From a checkpoint of a small transformer trained on Wikipedia.
Architecture: RMSNorm before each block, rotary positions, no biases in attention or MLP, tied embeddings.
Training: a variant of Adam for these matrices, 267M tokens, 8136 steps.
Each number is 128 + 24 x the weight over its row's rms, rounded and kept within 0 to 255. Layers, rows and columns count from 0. Numbers have three digits each. The size before them is the row's rms in percent of the matrix's.

# layer 5 attention output (transposed), 256x256, rms 0.0381, rows 60-102, columns 0-63
109:109159116136143142162192135130121139122131167117155141130074163137170107128138132100130143158097137078129117112144173089133118115157108165102140088142108110117129104117183130167107129119120141
113:087144144139117130126111162104136176115137098131132064142148145096114112133125121128120119116139136115076109144108141146126129123167125155111047106124145128155159109142142088175146078133179138
117:129144103132111127066120090128144116108108143144105143124153106130116154110120119158107155101152123178170159082153124114116178090146123125147139179090134122151160138149137153118132115122142132
108:090150104104114144151122139113075112106163171134149129159113165068142118121141138112136130158128118143126080108171166072113107144155122150136154125147158099130145105106175143133142135139125144
101:102072084124103129123119135158094086089116111125098130077122119180154135137149105119189129148139130119171099121138144126142160125107109164119098128106132093145121109089131143142094137125085129
103:147058108126123119109130083151139117150123159155095151114134167119104142189135110103148162132128093121165105137134136121117113070137129142123174100109087132174126153160180121153120097133050128
101:138098097127105117081122123123083119097132138121140102085129127162135125108159150109131125182143155122160110134094107123162127127123154093150105150117108073155113163119161140179124139138081104
092:128173100135142084135111101132125121154162120134137114125181157087121164160109155172110144133115109171136132136105148105100130119125139089166099106122113096121109191128179107168108094134167141
103:134113140148110123119148160142161118113119186122149167162084156175150075118105117126134142123103138108125191142137133139131114137165153132143118127139145106141121104123138106128150097095075114
094:147112137119129152171122112145138122152139106111089161141152130106160148135113122149173102084124077107115133121160185151102114134142083183097140112122138160096122098118089124128118150122162144
099:125159144107118179176142133130165131156121107123127161152124125108105117130107083147103106092113122112082142132133121135106084154123109125092168106133137167091121087158101111089130134103175146
119:128160130124117149128135105112124102157141140157113150155132151106095140155103130133139169110143093179115091100140116147096144092115113160099166104147106144138136113149151105100158088132099149
105:129155153127155155167120107120160123150145121133134124155155155061144108115088135153096094120122119179100129109103134128080136156138127154130163106144123154101129141154119117128158107135170161
101:165115114128136087110107139112123169102109117146123111115122111142154101114129174100128116151124153108158119136115159107166111143157128098146114155126142120131153145107092180145130188145148102
092:146157067125154103118086142139149157145120087125107081129131159103146130148130172118136129151110145149185087091101174110142123111148110151124122096117104161117135128111117141138142148167122116
099:085110129151123162124147173142147113145132156083153143138146129121130139113121092161103144111118161112139229183146140123091151157098136140156098137133128090135112150121142127142113104107114138
099:116106134110134130108112157181145118097092151129122117098094152186120114103138116101121177155133185115153105134121118127156143152148131119173112147115118073136127133118149114133114095132067135
104:127090142160089105110154132088123123137145151160119161117113105159101128149135118096164135117141089129127128125186124118110114057129140130089153121142125152171136148138150155101148150106118133
102:131120133145133098124123113112102131103128112105135110085126121114156100145137118111106091187130130120150146133102140110159101166130117059151122116146138095134107187131135117157124148114129114
090:119136126124137100101080136172169118115112097107139111123110140169090138104096124114140152144102171159146099144152092167141095162115154064152130135137124087109129155133103110068131113120119152
109:120134162197118114076155162099132118149136153124187135141105126142097128112112143135090161118126150130111185142146105119116148108097168117138125128160126110176124150136142135132171099111103124
098:127107101093131120108102067149113116099101132145089106087129125131136133144131120107135095163141131142167068096090109130157133138130085118120138130110112111145155148132140131146112116148104155
110:145094112144094097132149128104103106102146126130122131093117132171151142140157152117181133163176099145166081112123117147146141092138130139126095121131133092145125138104181129130095148131069113
095:146129186184117082145132126132123114156170123101141176152125119101156133123101122186130113079129103090125179146161138158109118146144142126130122127152179133141119131122080113124142143107161142
083:133121101181172079130152159090130149136144157103127127181151128091102138147152138123156152127113094112133165138148134139113111091160151147108163113137129173115168170124155133078126133132150089
095:097109134155139096128159147075126131127144107159085120123144117135119098122178138093189104121145081115126126098138129112136152056137116160081105148124145185111120082096141142115110170139179115
103:082122122113150105107137143155118094107120147122104122086140146083146140143135110139118138164111129150155124115111136112142189143112094136156077121131125072136142142115137113161101071143094124
094:158159143153129114101178098133143122137117126146111124118107129118116125155111159091126159126113122128150087101136105123131112134120153125101119126123136138158090164183151126143145123104099094
104:100088132138112167131177157123117087139116158138143172115118138110154091119116103128110125115109130145148206153139143137116136153086150137141112113154119114165099149136150113163141081082085126
096:125120131161118144133150176094157134160128101140144152157130110112103097143127122120130157092116120113101190142183159120094106073110148159099123127153127168144116107136100145097147146101168113
090:123146105089169136123119080164136130133095114141098108130125170097125128144108154106123125147107125151145038119095136137146141130135097136143152097135118134127151132141147108145116111140133105
100:124138106152167097103124133108109165125142131117139125120164151069173113124124141105109121173101144152140132117100155108124079174114132092108124105157108141127148187133131155134139146172107099
112:114172148125121172147158135127166146159135111129116149138122113115101121122112097129120134097118127115084130125151131120109088144128137113103150109121142170094106087154111113092128127096167126
105:120192152135117174135149167122155119154127122122153125138113123120082141126102107143100137122108141147088139136142100133110109150115148113132144111121121125093102100160118088101143091098151133
090:130083132123079142104145105139085097098138161167101124100111131181139118129138153132147101131158127143138109115120088109143148120119149113134080149093134084181097139125145119177142120122067144
108:114082132162123084097130156112106139109127133107174122103128095153135125103134133136106123136117157078160195143145118125142126117110150107141102154141131112164127159108127163167132148138122116
096:138114123164131075108144163108112134135149151146146133144120115125126124131117153147122150110125126162145121104166132135120113072113147148099139114163125133181168149131111163138182150154094136
092:160127135104126131155120137142178151131120105110113147142137136135158109112124135110147125094108118076137112146141172136132082143182126129105159124123160179101121069137101144100109163124139124
100:147144110116112141122096107173153103127116105135128105125132115168088162125132128128126155136153145156157105111140080124122115092132147148121163105089104113125109104142160139148116128144102146
087:112145116150122108110144161089151123125118142116111084116106117158126108103156115097150130151134159131147126177129170117143159121140130122146092150127145113123142123088161134101115132101127140
094:134188066145132150098120169106155163147111128124136120170127123146122149118114164110110148146118152157118153128140122097136118154144139132137101137106136118114118099127113147113141144143129109
103:120155167175134130111158171145151123152134144114165147133125128112104139102112123142065151116113159124102198147144092112111121153094170096144132119155140109146110157150118117121156099104122118
090:114144118153127093099152160121123135107113139092170099113117112132114116120144120143089128165109169106126187159114121112148112166109153079164100153143137111129113163115128116135124133119148119
# layer 5 attention value, 256x256, rms 0.0652, rows 61-103, columns 0-63
114:122132144146123141142114126152138096161147123137119161122089143131127154088114079104129122107120148143125126132127132121143156155110127069134129118111097155128106145151097154118065130096161096
120:118139124142159153157124138164094109093140134098129129144132145182120089098122086128117134079114173098141125141136114143137113172114125121095145122134119113116129095077160143140110090169157159
110:132110156153152132100096145139182114134091133125094136139081124135086140127092122128113165155155179109172108126096126116134083147109131129117173149112113116145144101092108129109090102126116156
095:144151124107164131173133157160110106129126128082175148115133178109163079104145129119127149128140120114136115093140151137102175120127153139164092136102119102113155140129115106140151143181144091
104:153134105107166131117132123079104108144107100102154151219134143157163095140120113129151142097116098150075064118119121136139170137094105128100128089090111115111124120124123128154155150093145144
100:082130104094141166164125122131107126116112107137129113139138205161113146136141160154133158117194100131108073129123140115059156152141125107115110137101169079151091105091132109123115126142135144
098:095134147106128181158156117131064122150115110158098118168131116162085147147134068128125122147132126098086083095143157127126158174116091149108127140084098156129132093137109106130128104043171174
112:158152133120127153057161122151147103146151132130130142109140139120167147158179111130084136138105130176183120132100109098100145114098135153124112174143165121189146168140138106124154152175115138
099:154097105165111166108150162173097132111159111120145114138068053122131117118107105115098096107099115138101152131152153103147144113152127176123144094139109132092127159087121150092134133118112178
087:126120123131111115099149135128190152116138143134098083101132108111125139121158118122135127126118125127153127152113142118154102077113158159135104093143089141124172149139124125165138118126103092
120:142139140124133139141143120107180122118113124121085128176139090124155099150111099099145098134089161147093122128146132096169108106122091156150113074172090122115135144156137138139120134118162086
103:129105171149108110100121106131127126131106126179126137143123093135081137123119105139085100128125159148163157085140131068200101106112095124120135111190077163139150131122138157113091119111145148
097:111147133157130110125116134113106113125160111111133100119144173152064191107125125145146121152169134120151132145112124149093137090148162113106128138153143159147114143092107129110122096135154126
094:125132100116156102164103127085066077118154148109114127184120103138060120150073142155112128144103107116119093117177144129163123162117137121100144064131108147100151153104162135143110093148155119
103:152113150091121150171146125150145114138144150147113142109144139140154132120182105128086135105159043127097131101123137155087135155146156164095134109101117114086099132144145127101131152125181167
103:134146089100153117103117133119116129131107106083135173129196159126156107130145149179161102122136075140159107111084140138114111158120154124112159147134163131162149162140128116154111140179153095
104:165111122090128145129150144096152125152116127096148149127115147071183169143117097156150156097104106165124124166114144161150151131143113169143121158106109088074060089155132092126195140103123134
095:104137142139126140101102124096152142172126105154164127137112176123129146102160138169078136128129143130169112135122163125109120126128147121130114220082125140154130123123113138112174115133059168
104:108151126119127146148123092107154148162120142102146145120139109129154100140211152136140100145141129130166148094110134094141077115164135172105132166132200135168189117155132153114075144164053113
101:143132169097115134154104137119152110133125174106081161104145125132139178168136125118121142115173097151132146151110118131129122139168158124119124144117123154138119137159130062096156169160169129
089:095131171134147146128125096107138122133111111092185123110153151167147082128108111113148120145108136100143116080113182141126140103088113116136150131128156135150123116140100161157104089149115080
104:153153106107134168140094157170139125129148122089130122142099164103160159153165100120150157137107165128125117125182146125139161093116124105133126159056137105150117102149103118162162115131134125
099:144113146143105145122153163149151138127147158129122079097092074141120138104156095107092129134109143139123150140164117156131142105141114128100105138116104128101162140127116125099133080103116152
090:115133115092121126094120129101083121112147152173140123158142132123124128128138085148128121101117135147057102138133112113152108187103117125109133104151109109081120106105161125143166123100154133
098:146145154142119117141138176134115148099096136139147093088099099081144156120085137106124120103130165123147111147160139155128123142109116114162136062103098100136127088113117107146160101092151113
099:109152106127138139174097154176108110117113093108145157133141171136172090126120086125117113116136158141117154060129173129115107167090128120130149115069138123121136173147100133144136148149149101
100:129121113139127179105133148078162154103145135118108104165092145172118147162127101150146151171110151127153125145109151105139177067139159092137094170114128086111127108153105111158125129116118146
110:156130116118085144124111120148170134134151124133155166140125169106150145137136128144059152133133108154116110097117096115128159105104141161115094170115082139097105144136120127140141157124097156
093:153089140142132100153146160138169109137145159120122124093129102108163181113103129150136158117130099158092103169128110133150096125152136123127141112125100120075072116124179111106137152135118178
093:121131132172148112105078081106113148133139070166125146142146129137133080108080116114143107131162149105082128073082116092180131139095125084159108133162108177141181111121078149141091085147116119
102:123127153112165127119076143108113097156128114175138097168109145143073128112093145180090143125102157156132123128126115110141100132134127122102158101128120189090128163117152155096102103104155139
106:168115151154133132130138119120161151134103148128116131119124115127123148103159124115107110104147143113132130162106141141134091129141148158141131123141095129118153096132154134136153114126125144
096:137112100143124141127126113124177160120118138131054138123132137115138140153166135111123144130116157148145137130086136116112091135129156168153118130171119157146165105141168114142144157149101111
094:115124135127132164173114141152115126111083124108166160121126169142137151134167130069128140124117143088122130107125130133097177115131128116158117167088159061126096127161106103130119131110133119
104:121138135108102108151136145145120128142138159125146139088120140123121183120132140167118175105168089114137103166124125151090145146170158142126133133124132107133095105110135104095143149127155136
098:153130131123118121132089164112126107129118123081109119144104109150126185132082106140130145121114150164098166169152118155187136149117132147149123110132118113091115153130147113077104101113140076
083:160089138142132125122140123133120104151146118133127082133104080125106134144152098146097125161144120143152139116133123157146115113138121136122133180111159099127165162102145123136133128178087130
102:154138151104129124159162103090126108095126169095098142169163080157134151166118149153187103139157112094111116120114144134156159107119152157122119138130126137149159122160108125126078171100139094
088:149155122113131142126077116116113105131107126126093138139093172076134144131134121167140133132143106092131108122125135149085097126174129187134129131143117127131101131138103106076182118160154126
093:140154088151134133142118123093134101119163115085082132143101151152093152136144136140198190138140111125155109139149102123137119157111148141102134081169107144100129170136142081185105147104135123
099:112155159115117129155122120099171141158139145116132163149132125149132174141162126150128144152141104155160163147116118132101103136153141118107120159136142178110144146162157116108142174128140125
082:104160139123135113117117095122112147131156156145131128098116171138140147111107118130112133120148102149140085145094141151070120157184142116093137145122115139156103129103144146119166125131117177
100:210095114156098108119128178166164138107129158087115141094109126087182165131129172118102150126145126140107082120116091139115139137150135137153101156140134102101101100145155087108154181112089169
# layer 5 attention query, 256x256, rms 0.0899, rows 64-127, columns 0-63
112:096104120087119133131120085112121104099117139100151107140073146144165119147121143138125142122195086098172182118138105111181163110124147128106110124117155099116169105123103183151141147158133167
098:114161141105153144091143126145081098117145107121128098101139156125125134091138184156100143124099150113158132146119097153076125163151178109139120143133125128109110125087129128152128156121145125
090:122104110139135111200107160131130128119120144140149155154129102188133123101159098107134120114123093126096151123133154116157155075128115129121124124133146119100122169150112106096145110124119120
084:151121123158128136189133139103128120127107165145148162159110090187159145088160123127123112122122136104089138149116131087175118113140098147115114084143144142132107144165082129090094140113121140
088:126152170150115132137100153123132075117125141125093159164134140124132118156129113141133132155149135160117081122174157099179109116090118138133100127126086158157147146162141107113094084128121129
092:134136102111163130141151106120108135144162081110146113128124141108123118132125115135156145119071119126155170138108084144107106142108158108117142152121153115081125100109154109129145191132169133
096:153131113109115115113136067145107131118138082115167112133176137074130123142146118150149128129119110136157137106100132153117137160098145120114176134130108086099159126107129137140190145137113143
084:122157101104112115140161106139125159151178080136132102160146135082108143158127073124130122170103079148103150122119134135126126115115130108134154112090132113103121130108162134136136167135122106
110:132119121117158140103127088171094162126127055097156116102147164108108115112164161146117128161140159102178183091127124119106144175097137087117153141148134116104146103111112131115148149144145121
094:135106087118133102113182102129125146120194109112158122163130067124094126111128103129126157133078080115127154168152113152113141134109105149134147122099174103119108113107171154155117151163110121
084:076153132118104091148147115138163151143098095154121130137155144110139121115118102147136109170150076134127127111157159107128119090100119140153131106135118163111108162132134125107105142152132123
101:148158127113138139137150154098130098129134137136097116165089119118121122149119115149112142112086133124123134167161075129112099145162142114117097158071145160157075080099137108123110127120131148
081:125129154127119142128126137095144090138103150120092134135105132164133113156133102123143105096170155116132127131133118118113123114181123149077074102108144141162113095149128111102123098112153161
079:144102147145145153139103154091145096107105154112084147122122148156155129169132157124130098075160141126119117153121104127118124125148145129079085111117134087143130105149114081140122128115122139
089:151105133117130085128144118183081159141158102124163145123161099136127133101140113129111146155102129112158120131139118124144124149061124118142177149145129141110135174105147143121161140132111112
090:146123111124161072129125137180093135154135112108127124108150132137136136096138146098106141169118107104154121134112139129136142142087133130176150146156116144124156190135147138129134103127137104
095:152106120124133068119136118182125137152178083115179124134168097157114109098125118119089137142094106125120123139153105154149140115086122122143149126132114120121149170125147151150148118155093098
096:145127146106062136107144131099127128159189137110149113122080089115096164153118090138119156111085133136119173169140086119157154148115130120105136161075152122136098105088149146154143120151110116
103:158115142126116140118132147086153095109125174127116111134115122148101144184102097121150167076104112128121136113157081094126122150128106131093103121091158105127125130110151118178107125156138135
103:141110107135109093151128100152132136130138112118145131141164149149143100123135105122163156156151126147101064123148151160165137102079161121137192114146119105118136152125129174109130152176134151
095:131107141136100152132118106116119149129179166144106117152116106120159107163147112087142149135151127146153120161152128152157147127129131130097158125154151104144143137148144140164160121130166167
089:133154151161100154133140116083114136114096145169110091149095151101157100133123137120151100115173148134115112141103134111119123110144158132109118123119132147129109101114099117102116143085142154
087:089126108141112104133108106095146117113122180157123078169126116151131122157144085139143180075153070148081116154139146167135116111138108170109114139090149068123092107126145175161134114154152118
091:115148169127081149109147128100095141150125096133129083102083124102139114103129112139131102155118131132140175128090115158191088135141168105126127156102146137148100094111103139134170152122121148
080:135156090138168130126120146136149115107119103100107163109158108140152157118079148134147104116103147131121084117143098081126116117131119117147125127150113152116135160141116073120095108128149099
086:133115130105160118126147133149147148158137147120127131165096123092087115117093129102084141155109146120122138115117099165156171114117117091143127123152109162069126163123121102079129110081138141
072:120156079131177135159144116144132140091165113119122160120179150106141118124130132089135143114123157134110148116154110121139167161121128113117151135166125101117173142133139113127137090099080134
091:113147150113036169125160112092093171142148155151117113133077091086159127149123102115168132143119132125116153134107119126159114133115163135122160100103152120113090098092119146147124159161105160
084:112147100145180092116117173141165083130141113119116120109153144199107166100126180135088135089109108119129112116106120107104160119141098112148101118171145138132155179153173096122142093164161088
087:132134155106129086099162116116134149121172131141159114149101115126109114141133154161088173132127125124145177159136101165136129129105096109115133166096142107151140099101149159123142134162130136
080:139140216102111100133125143122137121136101115130163098124111121084114132076119130133101132118146115135098122112147122119139127142137116163189155174119073144126103112089120114139139113134096103
095:126132133143114157169102138132103104085143115152116154136140099154108142122147090117125123111118100132128112118145144082115154142117096116098123092161147146135118139138138108136101104144171147
122:153093110123080141158126125097149156144120167115099145153132120115160121151124108077159136124113102134112137113109132090178139090109118131103129105150135107123142124182125111119139090121129112
104:141112093085113128097086099085133121109108149156097112140140140124158110179075130139164144118156133121143116114119137062184164142129134162121113099131102112150151107129103176124112156144154147
107:123139133147152109125163141155102157154132125127198138099117107166128137065162149112115123126107136116131171164122107183079124140143131137107160167157157117118124136104116104132151129127126135
100:148135126165154144137155162149101145143161109109142121084108094120105155072173119107098093123126116105129151140104119130068108116148143140100144127140155128123128146154128092128124101119119134
098:137113140188141121153159154118130118129126137128137139094113078167141162084177127114103082102120111119107132131133137117117134085148121160070138123140158128150127150163105114114152114136131117
091:093146130102110123125097097145135121127118109129110126144095163105138117161065104148166132155130125146120101094119099144130118154106145114143107133160087144143161131125156143121112118132138153
079:129123108135094135126127122110133108115155150136102124169123121115129137156100135122145130094136150170119106123102142123173156106103141135125157119147115119115128163112134157141068113090125109
112:090144130146122143161087152104165100130092151158095131153102153154145128158079132108167130114138129167106091121085147120131108094128139133152118109145106163165123149165141122114108109088133136
087:142092110164089085127119109124139123129154154102163153126136123093143135128126160111122113097169101153126110124097188126146166070104159152098148101152097108085141153144104145154130135127102115
099:094168107113131130174112151128169128129141086170090130157136142070115099171090095100160145182116098169132145098139140104127113132120124133152125110121112151136113153167139101160120143131126139
100:084136154139121141179102124104153105100088151130102143115124158099155113145099142118146118143198145152104108091081166110124130099165135153131103120166108135140114130138117109117117128097137130
100:133099104125202102107105113155108161146130071126145125095123160153121113097157137144112101151116165085180166126113130134110126115102124074139146146172159139132131111130139133072153117138113119
106:105156154113162144112127120132102153122099129128146102112137129135101139101147123139118119120131160080172150118135080147103117144159120122142123163117130148139156093099108133114148103131155110
111:143135160101153121110150124136089144132139135129141109145125111129097124113161111138097120104111145091131177147124064150133112147145114104152117166097129162125121091096144136107137132141148125
107:131116093139088112156140119122154120130141121149134157127169113128157110139085129116161162125133109173110088134136166124165151105092148148126147094170095092118144180135130120137108133135128141
093:109134119144127114141132148137140129152158110134140144111166140143155105080121152111136117153114118167138083107140153120144124067098148125146162131186122101136117164171145148117147133154138130
090:148149101128086116158152123111164126112149087170138133123142124132157115129106101119150145156122112158136087153137170178153129108101158171145145117150115122153110153155161130117142123144125146
081:143115126145168080130106153144145160138144058112150125138108128165102150102126119118078096132115141135140149106133112101122143139122099123124126167136193131133137129170125108095164104150136114
093:105150062122181127135135111169128114131139115130105130122181155125129095111121141098139113113099140122130086105148126130122146131119103109140135127175128177134135170175139114139127090127165110
094:103124140133098194148123117092138114114107152146099121118097160114165085145099139120167095122159154145113135097124137099120124143149129106090119099128143112136100110136097109129096137113137152
099:104131175114116152125111122123109141086128131136122140135110124077106134108127124116132144115144138103163209116108134094093143141141091137122100103119130153158089089137131111131157115111121128
116:116143169118144164107127157102120123138136155154127120125086119129086168120140141148111118112123125118130206125096082123121116147159088121112087121115134172112102078135156095110130116120143102
093:118143159162132143111119117100107135131090102154138127111128118142149146127131139168138060141152111095101171111114096096144098165126125167134123159057127098123133112123117127126149181137107137
082:140122171106100106100119144112065145103114120133132106179105110100133116147141129134109139138165115108140162151096130133134119126142091175142118118063132137144144102112109161156154135064127157
089:134130122127132120139105132142146108159092108132136129145109150155086150137188122144089119140168096117146095149130145122116142073157148114114104108116126152094102130128142163075121110105149096
095:151121123132114102174093101132098134125144118109134100155149148138129094152143100122136156100143075126138065152129137145103188089110083143097156112135144119151163174137143163135131105129154133
079:123144148169112106118139138124124120124173105133128104140103092148100113124107155179134134106112092111114193107105126110167120136102133132119093114089135149097089114117127139170138126146108121
090:125128077109166062098152173137132116124117128125154155107134144128091118120117151124093149131124130145170132157094138123096136125130112133144110118150114171140147128144147100107137083113113123
091:126124162142103141126147106111130124096089144125124142126122097113184140139114128131179109097173132155109117146138152139118101144178122158128115121118097093167133111155122135147119135140107094
086:129127073110132138128117124120134134120147142137091145104117103141146106123127125071154094121114154149139138104151141113150114130104169066133183115163159124163109132109147102149155114154131125
090:138093097116074160078156116108135153127150174173072145107075116105126102158127080108148140144153152126144133132107165160122117102125178113083164121157137157166140093119106135121111137094153138
096:127139109132136069155112137147139136152105136107153126119165133121143122123102149127120131118092153125108084137143125114146149139154123141163108138123107107111150181152114141132105109163088151
# layer 5 attention key, 256x256, rms 0.0892, rows 64-127, columns 0-63
128:134155140151141112124115158141131118188126139153121082137107143165085143113135100138097087185130155140131133103128113151104090150127132157105133130142113164147154120124160122135141137118126145
099:145159156132123168146127166140127102198103154109141110172081127168109131127120101142140098131116129160105145128131128148096109148169124166122116113110142125104130128145135117136109127131139106
112:120103086112117090117101097137100150083121086123132137101141155079141132163107126131133154142136139107159110134135158130118151124114104088167138158110149108123101156089129136093144096117095141
104:107117095114108101114085088163117149073140095117141158117124150123145114178107130095138147176143113101157152128150149138158174098112137089119128134123133129121125142099121132099130132120091150
108:118100089118110116131114084163100134079168110153116127107134155082106155134138142126128175129146117087158144128153176127133143116108140103134160126136135113106134097077143135088137113124096142
094:109152140142171123144128169121151135157098144129146136154145098154155114125120148135134105096107138160112121121112114110110112134139129185129107094084142136116122130136123123170100140137121102
089:123160117122179154113118133078152143132129154149088105160089152112133162143080136113170123141119098144153128125077121071163129148159113163099122068160110133117149097150113119164160142042147119
099:191127116152166172124139108135130129088170146161137133067131137126103144103157141143136129129140122130121144127108093139104131148136066154133119131146129100109113131132136126128150128091136113
091:134156114112159150104141148114106115131090174138117141139104161140143152150094145115145127129136111180135150143112069116124129163137116124121109124140135108136098116148129106158139173058159102
088:146119111139158121139147112127152125125153137128161128103136095145148170104142153136168123111157121117101140130095117133130136116148098159126125097126154105085105142117127170145076139120123075
098:150083134129091117099129086105127153084161144180115134100127157109097136135119138140127182151146122105145141187143159106132139142132068103107167111159126126132143097123150157120156088115145132
099:151151136131151133129149149135105120129137149141134103117141118145147136087135125133191099107120143137092154121146138091120122142134110167135113127119132087102108128140142124153106149140153070
111:114163150141165121126140144156119099177141126109120078146121122162138148076125133147111118090126108129096150128137096117147093140140160158144104133142107115116130162127127096174129184166163125
114:124156141118157161097132159128100102152111135091106142156121100153154172085117155156155093112140123129107147122110105108138091118158134152122089109143119120125140150129121090145115139161167110
107:138076117116099121133146112127153149102142119158148147098133147106093080171123090116112175139083143128150108149137124161090141105108112086129159118105117108147096112113144136109168104089077140
093:125080101110099094156145093109149155120119137143128156087129140091139107186128121109099171164098113103155128157162143174112146105123137102130150120130140117156112103074118137101178112100103186
104:147082127124107110128146112122138163123148115150143137095154166141115123164180101130119146118088124115134115154143131141113154131110111097122166143134153110120134120125174156118152093134086122
097:156093147121173130123163128123175135157164152119134143081129148169131123108159137099146118141103136147127145112139116087096160149125108171155103140127149091122119165124141140149108150146163049
083:169140140084166137132125152126158100111143156120141106062130122145159164077140144110183122117146158154129147109120150121128106139140130162139100134141165129129100134153134133157099154155132062
070:128077146134066128121122101128130114125134134140117135129137126104067129155157115168104154107143148111113141158124122125126093143128101103111150128141091145130161155135168160096135086152122145
111:116154149126128185167127156097159119134138178126099115099071090134114145121142138094114122115132161137114141124151098096075145104179114141105103117140143107120106139108122059156114137162141135
122:121184160133154130115097162137091094139115137124103114156111106130114148115098135137140094122156116149118124127111135112138112147148109150115087136110141157143118126130120092143109134130158115
079:093112129133138126130136149118152143151158180161129138091103127137123145098131114072117117117164151133119141107176152088146112136173154177108088117136138144131136167091118122122121141167153092
086:201129139150121130134116111104139105138133119166161108138117127153115123133133114147155111104122131147161165091106115169107095157123117146129115123091130152137134132164106163108116130132134096
073:109128119138141166086126098127105120091086136124075112198106119115157133146122118177150118134129113104121104132125164097160147128131129108104142108124110084135143087155092129150117112134145115
086:120119108114147160093157118104138171133159092130143139105150148143123139093115146145125146166107177120131170131109048101106145145085092105124138136145135099112125133141131093083158108122101127
071:101121105127145164083143119125116105117114106103113111211177144117142086124129126120116127112126145143100115144134078114151141150126133120110169137110105153111139128111121108162078104105121124
091:174142111155106154124123158154165159132124156168120113097120100121111113128092121125166106118102153154121144120156144152138120118115123143134132098123149138103162139137116150157129149076152091
083:140115125113125120138104069118129144101140141090130128140112169157148141142172130116139138113146116095129084155100144098137139117134133108152138169114151082126085166113148122094126090174114136
085:154109147131096118152153156087178155156130113158178144041129113187111125145158124131120144131125121129121160107141093167078130128146112098136137148118138093107117181123166152124096109132155114
077:115109119115109092133155136117125106197145145154132128134132132160095114112154128150098173195134127139153080117123101117152146144092083115119126176118093134172132142124115156175137175094134097
095:148126135118090139128096111117181120147094176155116128127090133151145104132124130099139133091157133150169091123123146111118121161163134157097111116096139154143116138161135152129119101146110128
080:104123140184111128119098125108115165133113106099158114115134139102124099088135128162098080146122162099122134127138070123135132121112115102115154172167113132154149104122099147127149121083119154
098:140149143154147133151115116138144096130146169103121100122119115122116139087151155149113098129122155136105096140107101143098097169140137129089157106166129127140173091119128136179130128121157136
086:120098159084097139092148168174121146190098116114141122146073137165189109165122103121116127137130129131108145120133125129154190100127151127139121167117133099095098188168116116117102128146131100
088:137128188115100144098132128155130119146113095087204130135127094169188103127113126140120122091098161149120155134145104160144176124143130121156115182102131091126082136149124131104129118150105132
091:119128156100103139138113120130127133136096115104145136115138145129149113119120124120097133158104151126120158135149106116145180113108160082189110200122130144144095130113098121091137144159095160
091:149114079137125130133151097120133145074172127152104116113126102104091164115147146123131147154137106118139133154102145108125109164139109156091157069148131115119149113123139134147145120101108132
092:126084096145114099132116083110105131080135111171130132127145180102111126165130119117126137142147146100149127149122148145136163147114115099117118119132148118134153117122117145088158120067124192
097:135085117120078116088106081135124156088141129128123141099116153119085121143150122138117187105128135115162137157167186152141134125149118102118168118130137124134127102094160151114132081155119164
107:137120096132102165132129129113107138109140128135113167115129165099128114171098116097100145144144156101161133125117100165104153121097115064137140149108140156147101109144116091105159106085099177
105:143094119136081120144131108127127121077118165153105129104115106086086155154153140121133153119144122110131143158146150125130129124148082158143174116119120080162107119102154149111133108125148136
082:102128117121111123105090109156090116109106116113117159181116160138130096117121108133083138146106139099135131128169130149150117158114172090143149133113133192128187128096143139100140118139128159
095:129105128100149107113152129086122108139127110120147141123122175126150135152124137098105138133109095123172163142136109114133141131115078086154119165131167113176093131156133113138146150074146108
077:096151096111139125141119160140111135132098117104151117142099138159169143098101152097153113132146125163135127088141111118131115146143156127137113155134117128110106149107116119143136162085177109
074:181151159104195105139143106151123119133140107099163132092109139166141140087138142114152125080123119160137156102132085115096116132114136124139105175109145084098085145114141106160115183128166057
084:141090116149085135147123072106125133104140117144099147149132123133099120169147120122085147111137106090118130145132140138125150134120092130102147119157120132102155119134130153088125090142093154
084:112081132147051137123120102089115129122117120141086136163135146114090121185153110157071155122134120106128116170089108141150106121130119116089162113131121170135136119148162145104140096123131192
083:136093121167091100171151082096113113100132117169112138122145133104106115156162140137134132138131122083106159180147121120155120130121080135113168106139101129113175128122132162113136069136125163
082:149120138118108100126107138077152114171111107147147141134130147147122129158165143136075133144103081124132141170099082116110101109133088063123116152123163100154098124129132103135168139109094107
110:108118062120108179161102109087145170090121120152081117151140119084125110140131132100139134164133131100170094149131161132137155100127139117135157117122118137137155102130123136082157103088118183
128:118182130126172158104109145125101093120104117114098105146105112118129165098107158131156099115140141146125159094096122084121109164149100143124091143138123172146133131154099101153107138137165118
081:109161146113142121135126176113156104114126124157160138123121133144085127118091126116086129120115120140128129106112094171095111092138146124153087095081137156138126147117133113191113132083157130
087:157144120110182121101120154131130143136117123127161128106113131138178123095127114117123108135087139178147130096133141135120146103143185109168130138092154081109096168108097146146142143155136077
097:172176126134146104110094137164130098167092096137146134140114112112133083127135113182111112122139127148129154108121117119147094173136147128159143159129094142128181148107101137120123144127100114
082:147130141156112091125122161147146099160148119158174138063121108166112112144092104153104118100160124162107131114150129188085112124158163157117079098110132153122123142126155156163109180127136117
087:134114103142094102133139119125105118136149136131098172147095103106130130143141134131095134105147098133147132144127156172165150128163126142102104124106166141145097130132160140090170123148157168
095:095115127150082150163114137093184141142164184128113131084087114142126137127118169111100162112187131127142143125114135145107145109182128125149095105136136121100114171117142136154148122162142163
078:165127130123120090101100118114175140136135119185102167151129129150132099126128126146150132115111153175144153101097129146110143163123126138127108135147121140169118150152145152140113135108118082
088:089119106124132113138172108148080133117146125112166124105174125097117136147156117093109138168088126074114103160184104099123135074122123105165109183129124113129120126125119118134124143125142135
090:123164151142126090141129160139097112144133122135139094143127136104105132162106133137101101133135101122121097120136227124121116089140193135142131143116105130122126113103105130189107166119133107
085:112133150096171138127155111104130163088155132102107093159140146157139123127132125107156102117109110110131118153131101066145124168104072113115131075157123075152143113156118104142165093136120121
089:111132110113114169159154147116115158117144132124144094122091127137111142119106135086156116127132130124142184114136138130127111116146120124115119081128143126105122093131107091128127126106168161
095:110112088149163104141109129153104094110150090132109140153159144107104158149118138162107147161128136093123151134113107146145142161095108145091126091144107178139164115128144119110172147140116135